{"intermediate_size": 128, "vocab_size": 2048, "norm_place": "pre", "positions": "rope", "attn_scale": 0.186, "parallel_block": false, "extras": ["capped logits"], "init_std_qkv": 0.0615, "init_std_o": 0.0763, "optimizer": "soap_variant", "warmup_steps": 85, "decay_shape": "linear", "final_lr_fraction": 0.1, "max_seq_len": 768, "max_steps": 4227}
Each number is 128 + 24 x the weight over its row's rms, rounded and kept within 0 to 255. Layers, rows and columns count from 0. Numbers have three digits each. The size before them is the row's rms in percent of the matrix's.

# layer 5 MLP down, 64x128, rms 0.0879, rows 51-63, columns 0-127
094:128174091130138132134146139107078152138123137148145095078143126105131148115155076091153117097110169143093076134158122122141118132165123149145153127169122150136126164104121143114108091117148164129127148132168113132167136121128153136132106115176138126118106115127100157155119111119130144173085120107092126107143136130151115159101121141077138140117114081115108135090077147082088101138121
107:129133120088109101142151120097148115155117131116126160105127131157175119117112082149102105131172128105114100137178133172098135097121096126115151145111139139136080097164115073135096152114105119160094172116172123169094158099150133149126148119130101131113113184156141098122090096173128124130114124132129114149162107128088144107125113133100101138159153116167125128130150151128102165130146
106:138116151087155163091128090087125141128111118137165148123103104093153156145111088131143128059156121138127113079125074109116110124086109093110121117147175112167131084070115150099138110097147110109108129125138150136150132111113132163156131142134127152154122124134140081130102115133077148100115164136120145129088144135087127132142108116081139158122111152116114119157145108129131112161142
115:125135129149104107139140180135093133153122125116078091127127142085100146159147164098159116135134107152127163126202131111121121142128130133151142147138131117166124111122132082142156124086125183105129156105138105132125153166147119130121117153120147122187119130137143153125093142113095175122128117110127112110096101169140074154151141154158125127117158121185118140094152129113174125103147
108:128114140127167136120114120118107105094123134143101135118157108149129137157138085158106136137104145132126110150133090123135097111115156142113106166098098135122101133143129083140126102150083112134160154147106142121074157082125144098108141126161080091133141142151127144121160157166109099155152124138109133124135122187112066114107139092111114070145089152151147140127134111085127179157111
097:153097137160118142074178147141107131118088120114126114163139164180153145116163158141133126148169132103096095169139114094141144130104146154153126101090135117107163137118149136123118134147143106140121129090143127158118135090122164135169168121127103177115101145141142129095139133110129142100179099150139120172135095131149159110140079121117154136166134129120096141170116097112140105155153
116:150132149140153121163130110130084155135134170108138122093102129121099138128126069127139151109118075146160164150150170133082122129136129162109166107115085093125122136135143112150107120153194171108114167149125139108105168120144138163123138131192112129135163113151102132140157097148131085130130150136127126152129122111152085107091131147078151133161150136132121144123153124124107116089120
102:144119129145121139095084142145131164101130091148112126127122105149152120139129156145175134101099106096139138131150116157093175158100146116099094136133136136114160121125153130123147146165123110137128124145169129061139127107089142104070128132100156152150092134157113127118126081093128073122133152113178099128111090123120144114152130126105147167137129099185159135137147121101140077119112
101:142136148143137136100145078116126134136124139077131081181152121123194114145129156117174098123139113117156135142174122175114115141141162111138150103116095124109126124091095124146135172152144152118112105116108117105136110140094131142122173127145104151161116152140140119162086174120130158135132129144102146106160109149114154085092148152092130125156090118175148123133142163105130143163155
097:084185115104150076124126126116139125133107114117105115124123115140106138170186177124116154143133137116139103183134144122087128108129110151130164142132148115122118127154134135136114100128105127115109167150118122090129149139124090076139099121100082114100116098171110102143129121156147115114148104106143189128134149108177148123082114125136161110148133081106111165125092100113137101096114
086:120079141129134128137135089137125164106145152131186096094137157137099144122129092123119115142123087122126094105144137104150078095138169140123111129133140112143144160162125144144143101127073145117118157149058091135137153110149156172159172136148184127148092132098156132109099124106104161146126149136132118145120128133108091113116135128161109145173106111161157149102115131124165135153147
107:126125109146105166138137129109089101139094160120135127111086085172139141112146124144110139119135113121097141176111142134160162185122119116120126137145080146126094111115145132130114110154141096149153122099132137121052124119161125108114135135194132136116135157130129126123127115154120136137107145140049098133097130117142128119135133071155096133140165108098169153092111139126167149099108
092:099158114124116179106115128138123148102096128119104151122147138113120102151116116140116166120100119104158117159138150168084162171148164180141107121115082150127156132135122147153111143146105153116128147132140153139172168144150049101138134126136098113121153127140138157129136101103151131118099161166095102128135124099135117139125177099136119102126171127127101163098104152088094171128121